config = dict(
    num_attention_heads=8,
    norm='rmsnorm',
    bias='none',
    tie_word_embeddings=False,
    init='normal',
    init_std_up=0.0301,
)
Each number is 128 + 32 x the weight over its row's rms, rounded and kept within 0 to 255. Layers, rows and columns count from 0. Numbers have three digits each. The size before them is the row's rms in percent of the matrix's.

# gate: layer 4 MLP gate, 704x256, rms 0.139, rows 236-270, columns 128-255
# up: layer 4 MLP up, 704x256, rms 0.148, rows 236-270, columns 128-255
# down: layer 4 MLP down (transposed), 704x256, rms 0.0785, rows 236-270, columns 128-255
gate236 101:168145157101146182108102094118112165087118087164177099132092169101070134119117156156129118133109117060160129129223131110129141126148093157148132154081076084143121126144149133146148160154130110120107115155093134162126168135159135128136151172176102167183159123150067119091188142076091168140172192175113161088141104160187133117125127104177174094164155147091073127137144098086151129193175
up236 102:129134190106111135196149110089144098082079120117158160152160193087101150157131152184106094088133098166122104125137171135190147126105140124082099121102112115121182121171107108115128110153047077160103170116161088138121123113170117115132100112140106121123162138121153105108130189151188162139079101143072143126093101162190113127077077117105164140114150122123105076183175130107129125107124
down236 098:150131090118109125151115186103103128115092132172132077116075085192179142111073144082125083137150152125141156145036153120082087149081112126182120158130174161173069143145109108147099143153123165104150106143133180101050159139133141138071151086149137097199108097154114183156080057161128127176153120132111148125145122130117144163135095200081144115181188145154092171134094084133129151111094
gate237 098:109170150148154138184110151072129147144176141128139060153201091176116129127169104153098055164183126100123173156157121155125178100157111126136090131132138112110148150163097112160113112163154124107078148174161114141177133099110111134109089097090140131080048139151154132068103151147144103151105101139137100115174094096088154154120127088167150179104136139228151167118130127159130134136137
up237 096:070097116143153145096112123095072148153117109078086102127087131156099074141130156090122134185085120069143128127160141130144127132130149137119153124141170128112100111144143099106200118109127077069128161098176128155159123155169109157150080167105162168133105128052123137145175145193093118103076143145143132199168151184084081116152147146107098126117131200115164106155152125156122090161050
down237 095:193111146170113149109142153093174056128102131149156186107152153135173179113164141158118120072095137079112115113115128103143138116192120127116153131067087118181128108073144168141154111136153143157082146123136117110091105103133107120087140044140130148119145135159120130121089144105090124116118077139157130111130118099188204148105069180117125128161097115122132138136112119178104154145206
gate238 100:149065159101167095143111117140090086175122159112098097140189128119137136137135137114113106149131120153116114148118180156126158148090097097142135144100166114159173130127147105111097173144120152148134147141181122094140213182098127175110145120177111077138160125091153148123161154150150117078129157109110099111163141130137128099191108104145128157128150084145121074127136096132189108108082
up238 101:068191123096112108130149125132103149061153076127109135129099119160115175114125175184144084164106117139104146107059156155109127147148126139134102109139140135164171093192121147155187077137121124137108148179148126173190036140134103106140135133086143112088138095093117123204150138176149168151110139103111180114132142189149079190125144143131139127098085096130144140094129100129143133144154
down238 104:180133155149133114116169131171128147135141151127177110130125104078134101151120090108129145168164085149129136134113043131092109140095184128134121118090134099152088118151156126093051166109106172106124150086102142103107155119120140138092153159142082142136151126161141121091158089189107109096147133099124056148139112098126151124095115175165158141116188136145144125110154106152132141092096
gate239 102:083106145111122071146143101122134099147110136211164153089135106106122092144097139117108125104108129107127124102104165147062136182028139114085107138085187104146142115095142128122127145110121109124133094094132135131096148147085076136095120088095135059195127161105107128157168142137128138118132172200075082127135141178121163171114121103139121066121155153078112132145076126047139145093113
up239 108:145196142106093123118129104208192106093108109167131139136161117186121151187089152103092059095118147154118150077113121152112164085110084150102090108045141138116085157118078099147114162111103150167108157125052189114138190140125116166139113068148169106073107122125081121145082101076094126098185089106132088112119158129139157109135078076139153165156078137065185104074135144049130172129137
down239 105:124161144140167160132110179064096155197120144100136093147080177107102137153111118122140165197142099174114157183050098178220131105134131118126207109151107112114157172110170147126174103182166077055090072218130117150141084102103112143130118150112098105138134089153165153148132129146195133169155105138124184125094133190140129101123156105111116118110124072179130174119153104144114144146129
gate240 104:150117129150128156165115132152146115115163117108149139138138141118120119105171156119201111079159059141157092124135120094172125159119113121105149187102090133121095118170105099119098105168000141132121130104065100115118082151091127159128196164088120180166191182128065140117158082151127149142189133184105166180157125099081171168073162129171065117080103113112148111134168161122148130073167
up240 102:183126079168136136142071109142124157142075158075108157129137159119104139207126212098102152123190178121099119052088128113100112114103139114099159102122123156108109105084129115119141097115150101099107134097107117153136151137101149114137103165140109137181097234097152120125085122151102144131184192126166174102069114096144132087077128128137113085141111117117184087082098122146115122159075
down240 103:185099179125167190121146140130183094104093129126118076179124078142148103085103093140061128115108179176204162174077180119091189139167163141162142091120143156144159128167057139091095135145108128149169122149086140089107159089127082185136127124184151049079129122103136116150093095146121162140143154137107061021115130149109164128183082167104110144142162173060124105102142103110100090111148
gate241 101:153191177165120102177125130207144184144143066102088125155159088121136103131129190116132111101101154122145119106096165118155140160153098096116098130113139151110154131111170175173101110128072130065142148166116100113166084185127085122120184145167152108165128135150108123166172122097184120142137178128104161113095181136128143099186089114103133130071106159072157150200154109082118057153124
up241 098:153145110110054081146180099121141132155106107132126192105136159139125075114151114112159084163098146108091118108138104093131108104109127150097123112126164140071158203131087117157063116154109124163179170108118085093102159096193090142193125087090079191119118151130098124126114064078153149134070148192083073089182098135125138144129074156106107134059137174208135106141179160131101143109161
down241 099:136144137210102164050155124157113147111113189119112107114121099090120214202096085137120132117150100163118075165187114127162185165170119104152138110118101161095124137103194049123138143141061096157106058104107144107144091161097137115121131157162103156092097105139122106076160176163088079087161129108177160136093137139162130139126139121143141140143152128134143148103146126157115167101126
gate242 101:149130147162130084122114154110118173114125123169170141178140163105141162095137147107112141138182107165116090142148121099111166101118108122153129090139094114126089060129139099090154130135100185072125096156150143152138120112145082108135088090106169121137171121104126116064100138134118072108138179158094072136075116115052149178117080138126105096145107153092156129080149112090153137105135
up242 100:154167053114143096128153141109114141125125153201097171177145151161110132118077131118097109131081158186145119174125108142128162084120090105163105106174110115156106125115119105069145150114128132099096117101106077189091114115105053056132139115140147150158138119108127105053157146145152132126144100204116067084083146115155144113102077133053097113097119129152135140151132123081145134113149
down242 102:145121151114115145141148095138106177147110172070130156132196145141112148124108165091146123153117176140145164100179195149124109096168155072127141164111118156177146133146140090119152115179103130135150127156063172154093155147123181098100184144114154114114154169185145136134140109114157133112074115053127134127108106134141121166158150133189139154125113140072085150113176188162150144152114
gate243 098:134126137063146151106162116142134145106111080168159136169101118133112109156122099118185095169160082084143082119126098125121040086165070053151158150149103160081158134112153120111062106154097123155148157135131136110123092118122057097177149154122109086119145104068162087142058102086158124118119185126144114200085106160170183133170155221149105133116150167115134136142128135096151118133099
up243 094:144173137161120176130120106174133087087174065130084097131199139089129115187093134136125094146149083138150099115158135103166092101139074143102177126207138164129145168154111138094116147164113148120097096159100142161167069063176083099087099119102127164107131145100124101127080160126117069090165180149141099119186144124186125144106090126160102116105165161124085161160147119156131146155168
down243 100:188146136162138104123154099111074167122104188146158171058113138116140185102160143137151155125134105126115128084143164134096116174098134146121098114111174177150126128097125080181117158117177135178141074099109121158156114189063150084091140109130150097176112145131116132115158134113113139152176157114153175110073116120107201113167114126124108151119112131109154122094100133140157092121108
gate244 106:109116091149102069119109202128150147100152130126153188101177125165106165102087167109105047098142171132159121106131109169137125175112110150117150138153132154117098126155162148140139139069108125148124108135153181194122127137083107127122087104112145076150168154083141065169132118114169061184072180195135142086118073104135173208110053152113078137138159157088134129130113142130123136133171
up244 112:112136064160141192193131140128146094118108179129134071189117123081139144094130155115144122102120156167126169113140126097176118133170150112077162135110124075131159164084149155093136067118146113141134115101089168081142079159061045147114153122134130179095098123109080146149163146039102184136172125121157106076089105116153116119086082100145120147085083195103131191087181136113112113119128
down244 109:142159107109183113116119111145113129116119170120119152146104100158103105112171111124136155183152121160130121150149092146078139074171189180145126085121123174062121108116095098132138101181131128113100108190148160116119117116122169123122084157124183081147143183117138155110153124131106131143091155120157124151127099152124150076068177192191140093149090135129134122148154074126162196157112
gate245 098:152183146131101153061104162131142093178138127148167094186129168117099132033098110090137089194119094100118083136097134107121167116137095074108157100169106093096122118132095186147137174092159114127087116145161071115121104158103085145152152139114140117115171056122118183126099162040117105128128092101119085094133121115149142166140107099180129144139139118118106143149176090127096101116095
up245 098:128074125169087163113160124122141107141093198124103145139112162184147174059128205144139112170114138094141161112128148125124177184097127170156120139087114087141056167174115083142139129093075097142146151128098106102140104141124175112104059134152092177081157117152154108135163116141125093149139171140101131132158140115143100117124096151114156127150118134192139141095093124166099077127144
down245 095:115140108150128139110178169097130130100153077143170114138172150108127047156135078112121066098119124153109120186119129130156144122118116103128112129120133136123192106093103205156117183118165131072098079114146150146071171151106057082194143192154149130122146160117120150115116131113099184112091096123168161078111131161141171124145192090208096135142132164044146159115120149119137138138148
gate246 107:072144129087088106048106123138085121161109180114135182089138121097126148109183120187104128182095157121110162124081151117127101147201111106179125104135177134178112127130204161109050090126090105133167072099107110108123149176137091091109109098150119139134145133126131083092121123102138137101144137058136081151102159106148052110132108142086114072113156142148192076112171179118090211121140
up246 104:146171163120090170115091148110186142095167079113156164213171145121136138133187100124129110110157137097140103164128247099168112087110137130151108123135081134069167075144068172131147104095136184109091124072115101130177159165140110129085158149122126146100118139127066117077089180063147102210172124156111159132110093109124200123131175109157132127103095140177087110107154076101094088148137
down246 104:160138102193148118164141125165145094162121161104091119049077101176189128151139119182106076126093134136110122162091037145083119136107105105110098148127151105144106084076147092139125145122081133116135157146173198157142074173143099109161130107182172108132161152089136124159135144218161176117114131133139069101134119162135139157168159093145126105127077141130242153151128134152139110113125
gate247 100:167144132102127131066089182124089141056151077142142148117117128127153143135160180162075151178105107098157161142122178141085174152110055153135133121093118101124069101189142141127142111144074108075166087156125190140107186146151104142121199132113125170140134143089199131174126128132171164163164125114072087078094177056128069163142161125143106156083125145136114162145116179126116116126075
up247 097:073091092214146092110183103173149135104130156150146144128085139098180123127056110132136148087090145127155096168079139150148120139153092141141124114092105092087097056128125082109141112138167117115107113112116161157140113177147084149098194162136133147098117121145158127115129157080074124124134157158199124126092193134078135163143103078175058106131124135112109056165187050114169121151111
down247 095:191131151122121108172079104159106124148159127123128119141097124160051138112152121126160057189238099151149085166139147064149143102140176174127207100134103160157157163154081110164150132076091119111137131138153124130131106089103087118169081197134125185140097091183146116115131132157186144138130123137068181171138152167167143091138167127137132103067104153109128171115109115125095191097144
gate248 100:137132138124091126080108142158149122165133110142139083153096107178144097113143159144096119138107126091140101163143092130103133122083139115150159131123111158132170101108162179132086124152131171147208148150144124163125097149167112105111130127144113142139089103122121167165114184115088136166104101132095131085100089141121120152097140152135072156158148104172087170180098085128118163170083
up248 104:195149136155144145121127102112149127123152124079132102157071110153139095119171122197188168173137093123149184115195110119149174123175085151106173126086120111148128074054120119110103198158197123074054142152134163111128119164172120157073093109123153107143120094143120204128160152143108135157124126118142108083135104125091129154120059100060084106167131149108097103099092128100144134151070
down248 103:159093172138103084097150143072111086120123151133130133132180153134120190127114129102120184057157142180157120162106131104189077148111165060174117126117082169122154141128091122118167111191111104135105105093092146157082155128135132089180187209117119113166142130107134119165132113084075106129130121076138120105118103144149053132157128089158133111119149105146155120194127165096125146096090
gate249 097:055122131133105127111127177125196173126158110160113170100093113141074165135119134176131115068115143192148139146079129179118133104091168126098148199098118150158158105122197159144107146104141065137090133138159163146126139143088157102138118135136127082182134114119121135187120100103143142128194101170051131129155093158202097109129191141157102136162142092104087117154158106149115105164111
up249 094:147128158162107123078149135130085105098084058102167161136109140098115155184101133131149157164148127156135169160172151179103171105131125104142095181110111173128111161121125130126174116189109167169166148147133145166167068132079121115083104094131088146125181141120126138149150147155110135184078094165131123099090108105118171132083186132105130114046105124109059180180130066125090123115172
down249 096:112145055092085157150156107105165105111213162118127159185138130112145124096105101073110117089088116079161149129089088198090052108104166118111162153195162128100107069147099097071169151126152091129115124166126135163061118084139183062137108180118180132138115105113104108148095142158101162141129182116143187163146146164138093136146113138085150133082136169147149084135181148096117090134131
gate250 105:075147136108113107098138074143118127109169177177115137137091148150171167093122139165199123093077163095143124154149103160117154110197136112125112045162187135121150132097179112128107096146153105177112105084167117135116179079082145127027144130144174182072079104152164116150120127175141093093136162096115097127146133093098163107153132092086128086195152158115192112117148112097123111171103
up250 116:177086151122193098098134118130111097189070092111190120137114083157120120142118123106077119125160098138086108105153123145127087184086177097128164154131116110104133180175056157116126131122076181128099114150135167144120105182103104154204104111083118096162209174093068139082108134092161153169167106132051128115170079147174161110137131078172115174099166127169092109113124106164117134112135
down250 105:104095130120168149168126154155107155116073158155085150119112087110074137105148090133099155121110088117127090080098076177087192180084141171196137116096174133162147118135141122162153144134116116116131127129086165073174108148185053163115150130092145118115113149147093190123170108082117123154089102148083083139086084080127099117106108148099105125101133154141086098099206107083104126113141
gate251 100:147147121123117152198122143086200100161091116105149150194082133076134142125072121105173112120101129138112134133088076115124117136108104107151099108119182123128111155147142119171116100110072127171164146103134152149129106074171116167181113122143188143080153079124133080127103146100143125120122165150113104098130121115114123190100127112124162111136100150113165123121169128111165166132117
up251 103:159115100125099123141163091126131130125147095130157138172109090168066154159137149128137138101156111156120117172119134145172113136141157133144104126137114121108142073110178124161137128100157154166115116167188175124155147137175117087111101121192099140145252103107086127174127165137094204142097161095099119096076111145130097108107178122163118096189129113130143162162120147153137172119145
down251 100:104102187064119195120127142128192144159073140133080168137163135121133172104114161135153166140089065140161058136112086131127120111106143138129144131166168141158136079162106139073126107125108142148119156126115047107173136094159122114131149116134112156077075118084141123088109127123185120145136044151116160141152055135105112146086103094106105221110132130164077087128091078148166131094136
gate252 100:139170139140145133144154127120114109158159083129151148130172178070153082124071125160141145164183152118086121101147110141106142148147165097131127179197146159174217183117111139139121195123108133092130157160151114097108138078154130139171090140177136106082130084100138180113117159080071051131140068098129135120133102137151028145129133167144137160129159098111141173079175158100158138126068
up252 100:126129122129138118141141164149098132115129128133159132163119107144137116130166091149115120102152081210155029121124193109135129094101066189140098156139123120132070131134152159135151113121123091094122130070169108163113140179128131172160140129090113052128152131109115096098102099155107138097114160124107152115147155187160163169136098145049137109101129149149124099139121105169069084141082
down252 099:076164156157081062081159088144134125155107184110078144124149135111162106163143189167100130213132173117137140087121149122122150159163172076116103114137110139140181146170135115149145139143142169182126131118130150127085167116124128064112142085200097110109119158157198154186138142068122114081082117119151204097090084099090108096125074122194118155118180117180089116112145132115155157203133
gate253 095:170118130160102136086130137073110138127146118152096169165136081127130198082202154158152137181160112100136138181120179134092166126069176176131123142133141203144078072115122136117087088085134080098101109165183146143129144165114142178147210139089140184147101150105141129147159143158111138097094131155097152166147131125093138110174116096137155150066082161160125045106114135115142065147101
up253 095:070182078130134147184143195074037172177113155135098135119101097145187075117067130203111155216134088162097141173117094122123101141099162155141188115166106148114130080120164086122116075107144128107113093160129136115151170156067127092154155136129150136121122149128174127151094080134072091089132112084089110115065070146118113142145090146063139139095124181089131147063167147119091201112123
down253 098:199155161137114128144148124131128141034129105089090139157159135191072099139200151077117138088154187084149138076156133064189111108126074079095181112102115155138120067108061166147119104121103194108122126063133111147086102131156124179124144136112137090138141136088092140136150166105129148180106114169117147136159150142094129055081122097168128061139090149128120174122098095115134106092128
gate254 101:136200167086135127139097142183108086104151127174082185141138175087114101102157190146130089134118117110091106161161168094179074148126154178118155146183106095113096110154143155108047167116137106104119153078163158128114091155123149192091092123106085137142105133127122098123140079130129107118139115086097178119134123167137114146207151104098095171145124184142072126159136100130120159173138
up254 108:184105079121094123081167130139135111137122070079172118125124088159184165112135106119105120120132119085134155132058112170095131169139109112157142130117096122138202163158107118159091094073133156148111116097101120142162147141149116099179101089161090137107093148166094150137150080142115075147138160090112119095059114108183133165147116137151101057121162136117117214121149105139130099103051
down254 105:132110128121145103106096097106140129185089135141135145111170212149114116117106122112087117089105121149195145087196109093120053103160066100141107130152165175134103146191134116155099136172156154100185146096127133117115102100148089121074194142114119145078210130143118112120135169131125133058127132150117127077135188150079095105144135126182147141124135129153109164151175141133119181112225
gate255 104:196136069115126164094148129116174107130143134110135112088084150096099150080122136088129146109173133125137099119101107129192173141180156101127133131120159057119101150132195072171135161150145105113169139200113105131160097088118049120177123132071133107066129145165064116117102114130190104120139140147108144161109082144090086148098135160118117144162123155085127148079156162093127096165185
up255 110:173159126074068103138087079100136162149135150119166137147098133108159139145187131147063140123130111162141143130076069151084142149073160115155146114116118120150143112110139097123148204111105171118128069124119198138143125145173199140155118123154190177130135103112116157191138088123179096156143129123089125112118146088119124133141081048113138119172113126125163183198118105102128092098171
down255 107:193081087085091162120134163099123142092091086166151166150120113185101092104143113153109106108140080153101182160123130133155112142106141137190090136112169132124087174096132135193166117142092111097100071132104093102137117091172167119102115096148131130133146094131152093117169081146149100117146210124241124122136136142110103133150141169055117132123124113137116159131155132160155153099116
gate256 095:120109145062162134078143110176195154176117106079138139122198221119116106098135143152112130123094163151129228140092156164132097117132105167221122138128136137133107123128176178139164142086091171133127171148118122175169194132154112076126085124131083148088113129122126160171096096134120130117127092113136141115092101117102104088090152152166105108106130131151146221134153091165114108129187
up256 098:136119130113112117149121094132115094211102162139141113152133138107121106091128095166103152169119154114134138135103108149153145072135104128138153157178132152145217131153186120112176110114177142103150148096127119137105111127153110111117091035142120125063188077117181127144096177176180104161041119123187102106149075089147105148148099102118104131099103149175168108098117157162108182131140
down256 098:142146171172060098117094131156173150094132118087103129069070113117104170115100126052192060073155151161151100117119138092138141147152133059126089132059106160143083130157134148138086140132109123167178045153148101132072087125060140115136184149183156114155127170155133120118108148120115176141179152120145110112152165154101121144143170132106166111198118116084166092080119114131176100125136
gate257 101:135146109115116167214177142132144125110127198109119184131169116115107149131098122159145152087115157101115116174129138117136158145139150186125101105133210101172114161170165153084126110151137135090125142112108138138129129101132135168166099116097163145152163139153154130090209089113124157127044132140097165120174162164165183146130094085095096129136167132143154134112087136173060164158062
up257 100:159179188205163158156111083095175168098119121132132191183111110091125203091094175163145133118101108155137155100165125162140161148133180111140168099126113093158122129155100147099118098167070121099103088219134131075106071077106112164172161208094096171106098084173143155136141146119129134129124117083155124166135132112107157111091140166125139104118105173114147158181080168121150143111103
down257 096:094123095101147154109168106143191074133109098159117159061069154167154077164140168149123127202117177143127062120191174099127092094044086120173065114100137139085143127170213096125151175075127145167097128116133164130082146094163116098124113147131090112099197167092111135104143129189090093130107186146165118126129159181114109130132126115081133171184146117147103147139144064119129112082179
gate258 105:140167093115127140140136173082140169119078121117163157137047130157138139110116113117127179122177145122195147132124130117115104148063139174105115085108127143142090134155168182118115122175137115153126084217138143164129144113123104098100120041161140153154140069103138150116144128153174098141079150150082039143128131121102108127157163152079203133141152189172179150098166150107112116062103
up258 100:118126135099082125151094100141101114130102127140146130106164150085113163162088128139125192150116091134147055136101135137170131061166112194124113182119080152150143142115111068122139154126087118137118139112110122188146134116210091143105079130133117069030142150201143168163183123138112165073146144126084151124168144176141147138124165125089144116157136113117090149114116079084112138170117
down258 104:107116093187138094095116133139105110103167149103204149133114155128105149048152073165153127139113168155140185125130081138151188168053165128067131083120122093108096145089124184162093134123085055154122055109110158162128125130114113133106090174111105100150106166154129143147178112116139116135099090156094091088110118065154151124146071068149115139130129168145103151146159115119186118125118
gate259 099:171140154092124140062184140170168129106092119113201112091110118108129084078112186137141116162122095122115154158091154133098140086143125147153165122102134110100135087167142129097142113117136099095109140093129073165119168094104094130100131150097128105131170157148081121116110069099157120131095141179127090122108111110169174123167124153143071112113140134168145135109140097111182047104159
up259 095:110197152084098157128129114140105157116194175140174139134145140128131132061043038144137073161148130116155149128112159130141120152147129150150146129108127048115206188108121080097133093082133191123164159120097116123132182138118043127096146123194167129119092126166169127105080116168142128148134151148127140131097086123211139196122134125064078102181112172186136114120114144085155182122100
down259 098:089103141098183074181173172135168130065095141130173118121118112072105080103071108125125132059108114142166182162146123135067088110139131103162129170124145114119116170138144118173080151080156123162128125086092117137126127118221087095140178121106109118126136108137139088125124104145110158150120184167188119112145108162067161132133152095115208197119107121154138121158163107173153130085144
gate260 101:119121063115102134160167094106163129124118155183133147128138120155064148120170150164097191174133179108147140099136131130076087168090142148108140126079174195099134131112120150094127112125118157149084101142079149150101164156122074130141111175100204135117075155177157121165160149162157132095118078107185157099125116061091119123126182116139089120141135115117115125090112135088078113086145
up260 100:176206188116171140200126161157170157130118147107101164126135137158114187176109069087150154110108146100115098114090069089098108121162119074100153127107147151147135169067113187065069158131137162079169108210099170179122119113150110145142125189146076127130171141065151139109119126144139174161144130161130073147122184099155146187117107085104134168151105141130151125113092178142197151124124
down260 095:140053107150131117120081142079089149073149129131102160127097160069189058168098135100145085127164141114152159134144161150145107090062088114114056120154060112085129127161105083167169102081153153181059123098186118135089129167108106164146137156124118125186111115122169120161113139123154091099111139126125080118111065157112154105150101105101123072099148148135137115162092108108121095068091
gate261 099:052065184159107112048162162156146162133169190106172166094092158047111148110144142112149107120146148159195128149125107154078131124167130121163083150170089131116186167107157126131121152078103125123119164089146119160159142139118174172164106160151059127107138167180135145157111122130139159144100077072121104154108135170126133176143151153181142208151131156160071108107127121102154130105117
up261 091:203117109167107143136112197091155167137104114104112110124139104147088147123149141122130135094124109135128182120138200137126133093102174113144111120130179143144105120116163181109208158092167192125089089174085173105136074123147121094136150107101126098110107126092100114099173124116161179144073127152129119172117132174153121134093196140131095137120144137091138143115076113137112090138156
down261 097:100187163120135112095131102124141136137119157123082079084110108142094105111145072150076092173148133124150105087147134187120072156114146190138122105152075105115167154152165100103049108071110101128142175137153127142096137144149078090132114081075119171109160133201152172102132091089176133094079136115139083109080110116078132129128140106125138105145164208131110139092158147065106144099111
gate262 104:157116136154133125160091122121162145125110062129077149094131114192105109107117168133133113096116083083159164115134126118161133094134133130161192168159173081161110074114184161086082074136112098155138077105069114143161111135099112112066108050113133140154086085145096117124080136120100096134148120131131148120148132086164121173143112152183103169145134113151158099180107109154119192086191
up262 098:158126075139137116112116135126103129161079149096164116130171127128103134163095159151078169160161138094154121112147186144130130157119137146138112137104117135131199188112142106068188109144139111164146108151170135069077144133126098086114122137132144088078147091133111124161095141149144109112139198106113143143131131110132116183101164155120102131019025172171111150053112110103120129118104
down262 102:096084181154125101152072163113159117066115078085045159137116074142147097087173126134113121117116079064130178112166141100175143069137154105130166147130196101143113114152078201161110155103136126112101118135096187135096130136141124106056110161141147085167121176185157095133072095123136170141170138165142168120143112134176183176113133169167143189144108136075124162127099097139135133139145
gate263 102:178154054138124153124173061107147068091086132142152143126141068160055139106159147149108137124116111113140095153138143139114140105134104078141164076133102105123134123156115141116097164122187137153040143112140111107117191123121160130132152127144144162121087114136077093145114081130183123146122160112093111163136076128104203147161120140174190132107116137091074154148154163104068152101171
up263 104:134123210154081129125139114135125138148142149160123145145130109125110155167114068129170132156113127121133154125170143145128132117100116145146142102124170163098183077066144110181204129160158141176164116154100205126100122140204095120143184103129141157159068091166154197096110170165112050133079125173112135143103120160075137143129134151145163136123126135127081144142087076158164060137093
down263 105:119174101117140121114089145100124121111129187018154148091149176089131058125114166100147062171129143150141080127126102169122137172145143166140112163123112158102134092063138173127205092155100122103178136153119173133100134136139080110162113125072100073094091140079143135131091161099115084168024109121114119118145112136118111158059126088112100132145174127083072113116057146129130141103133
gate264 103:195198025085154147109165102081115078105120129109127087143130176105167076118104132108093155160185093176135163149094124187173095150093164187201151137137137136087185173127072150149133147111045111164117124129127133156143043082100110116099163115062145182081145104131178143151151142145098091147126145166146117128119132147151137112115104165094116127124137114132087120160134114148104100119170
up264 112:171158071155132140218168120107128104165155177136104128124136152171102118129139116024138172102217090144107168094125128130197112155134218158117158170149100142093138157193064191110122077086080158127104105081117101132099086054106101148130173135112142147122115120194137166130123080152113071155138172115090134110141143123126132110125114150150159145118102106100091201134078153069117142098133
down264 105:151109190093115111185089168103101117140107132138074111158154149135122133117098154154117135119044165087122142157170123119120187035120148073139127130143154137149103131100132125161119066124147125180106138112137112074121150126152123151125092147105080151115181148073170150189130097141121168172095165199118137085128120170130152097116149129098151182129149110150100112149130116095123115147142
gate265 095:112146135110097128114133110120099065151104050105121100094155117075152123154125167193104122184157129129152114163143132126125111197062158138085142133093119105110112108177130127110149095139174065088109107148164161099131142098170157115108106137155056121166110080097125126124139129099147165159116106138126165110078121039123117150073111174120134115161171160148107099157176147125146187078144
up265 097:139167139132105135145108139111189122132079074120169089082118083125096085108169095112127116190119095118123108176090152071107106145148180124199161143130179140147148109101135130153163137119146204175089084118146177160115069120101126147088155145169199089129148203107080097137140172155086125128153092140085150133136089075077135200188148150127117102112105112109138139167076120105118108148144
down265 097:100123123081103097086128102135077106111124101170122146147080103135133161124104165128190192145140145097163159123167137146186134131111178136106173175129154090146084176076152132140134109186115092081138090114106116115154107198089122095112171158161090127161164076120098128119100149098119205088123105104106111172114161155100108152075083155143148116151165130130173159149172204100171136116101
gate266 098:180096140153086157078132155125132093103151096161137121112107097189153108136119125149137182155165134130092093128105105138135168089055167106100111124161124120203131171133122154132127141082082160148118097163106104150155141077145162145118122143119142115160100139173126150091121124150196096083167043131053089129134080128129160173058090160148113175132102158149134057131146133125152127165148
up266 099:146164056124119152051166134106073122107157084117066158112119103128117195180137076119114166173192149142095139121108155194142149113116133114134188136141106161156108160116137107085085136169086136119094139105133121166048147135133160155096124105103115161129116123099126125097132145161188158078093092089087104110103075156101158159064113080124119133106189147190088119121127148126127117141185
down266 100:094106142111129119149099052149119142168136084123159127101066066110131080116154102125131118064131169086092130100149057122084109151158086120144074144068162117116116132069174171165146127100163110131128129134141109160186147070152185081178179125125130126139104150121087157122127113146113161141133177110111209084189159092111148068137169109134157135216113160061126125076103136123131127055123
gate267 096:166118129105096146028100148109140125122136132151102040085111143098061156115125093136161133180151106086073173074112150094080127156090184132102145096131133137147094105124189108172107134124125144177155131109112155133091117081149164146090155135174118109093143110104103145197094129117110112152117148107085080112130080053143121160099136170106119174168124144155156099124160146118172099131074
up267 098:141150097111113133127173117125103121034148123113115140083090139112116042156090130124074156180164167140122154055102175135118159112070109107115148114128103119187120135048162096093139155187151159072123115117187140192143118126144119076126111132077163087128105103131145166127147107103164134184122041113117116065104140123121132104128105183185123156169143140140118172116183095167099122083107
down267 102:116075100173179135148155107181153132152068128098141156204118182175148190113151168138127103061132124136188182221109078218178180106088153170134118114099118154144190152177085167105107108117140143090096089133096104127142110137143120110130144106138105071145120137118132135127102134176121160108091113111144190190141103108135161185152141111093186105079102071155130139111091164167094173156161
gate268 104:117130089141048165134130137156157150062109096134147088117102137138039156101130143089124114129158153142107090133150181099143148116106130143100113106101089160162121063095176132125127112164163142123103128148146095113157145100166148168090151144084123139152107068162148073135094120079114080125174180160203149088120096105152145179117103146130087177142089191094125105156158082124139050085077
up268 099:121156078094161106168109100093146128124159097046155153133163125123135095133124091172099151137155116102105118062114058081168138145149160161193150132141198123153126104117147149096176124150162119159132136111132123146115155118196114128113161021133111093125065176155139140058138099096126113090121140132122114183134124098140129131154161162089096129151129150120161178144136148082151116156170
down268 098:100155178143170105131114111132117130135135154113102111137119106148120150127083064082158116173149135115123094139125172121094122170077129127124120107086153123110171127123202131119149072124111101054136130128103110155152135116091176087100132119090131152122139078122191108146147126169089130143184160128149155129032118099141112183100070087155125124212128141100105172191102110118113122106060
gate269 101:107134103209134202082169119167155116091148174165116136147143158147093138091169120085171145216139142000132111121132088074191101121132150132118144104092092140131142105095098155125207161113147113149145101134134135211122160093144082122114158123090169157174111082126083165145097153160158150192073145123110145139194107102077150110128188123103091128127099131128113083126119157123085065135142
up269 104:135063180140101073064155134159095093206146161078053127199102092144235131167136189167139141065105116130121129132122123213102166148129125142078140120125153146118145126172126122156144090120143120152134114142124107103213078118134131154114101123107171163119084119114122124136155129136116117159137135155079115116139111099115154141160089137163075119150156165108097134159129134136117160132062
down269 103:130183129141158168094163119117082114134152151131132071097106189156149124173108121110174108116142154155109148125113155157128181103137131195138158130119124132115145154102135136144125121161133209153115114178131184138109055093113096136162114192114183195097097183137132126131148151183138141141079104119124192131125069084166147118066159123169175120121134165149143108078170108125196168065132
gate270 097:088141134238155141072119096115131143099036152132132124145139129148148124092152149132132167162140123159146117134157112122137165161125103177139081179130135120132129085125101115153144085110116173140102113197148093159089137147123103116070069100143082132116154152163185116131074144156142117099111114092132208161137170113153106160137100111137051155116159129083137139099205141072096155158104
up270 102:111104111138119167202134113125133191080138074120126089148093109123144113115092116107114073157128122157138138142147154143176137105104129154145175021123109092097103110091146134133114083169165126155117107148075182176092173147121125130137134137108076167126148159106091110137104083054147122148119180148128120072195121180141069118101093150079103143131165137112131145148113132102111097143140
down270 101:160165118104124077078115154047070157150156158152123163130175131151128121173124091136086191140177148118102132164105115126117123150152145080100146160155147124154115132117188100158134171105103094090149163087103153093172083101170158140153143124115163118158159117094172100117120124175156150071103114113105112117119153121157166111133190117154150113135167132149099161099068115133165122119150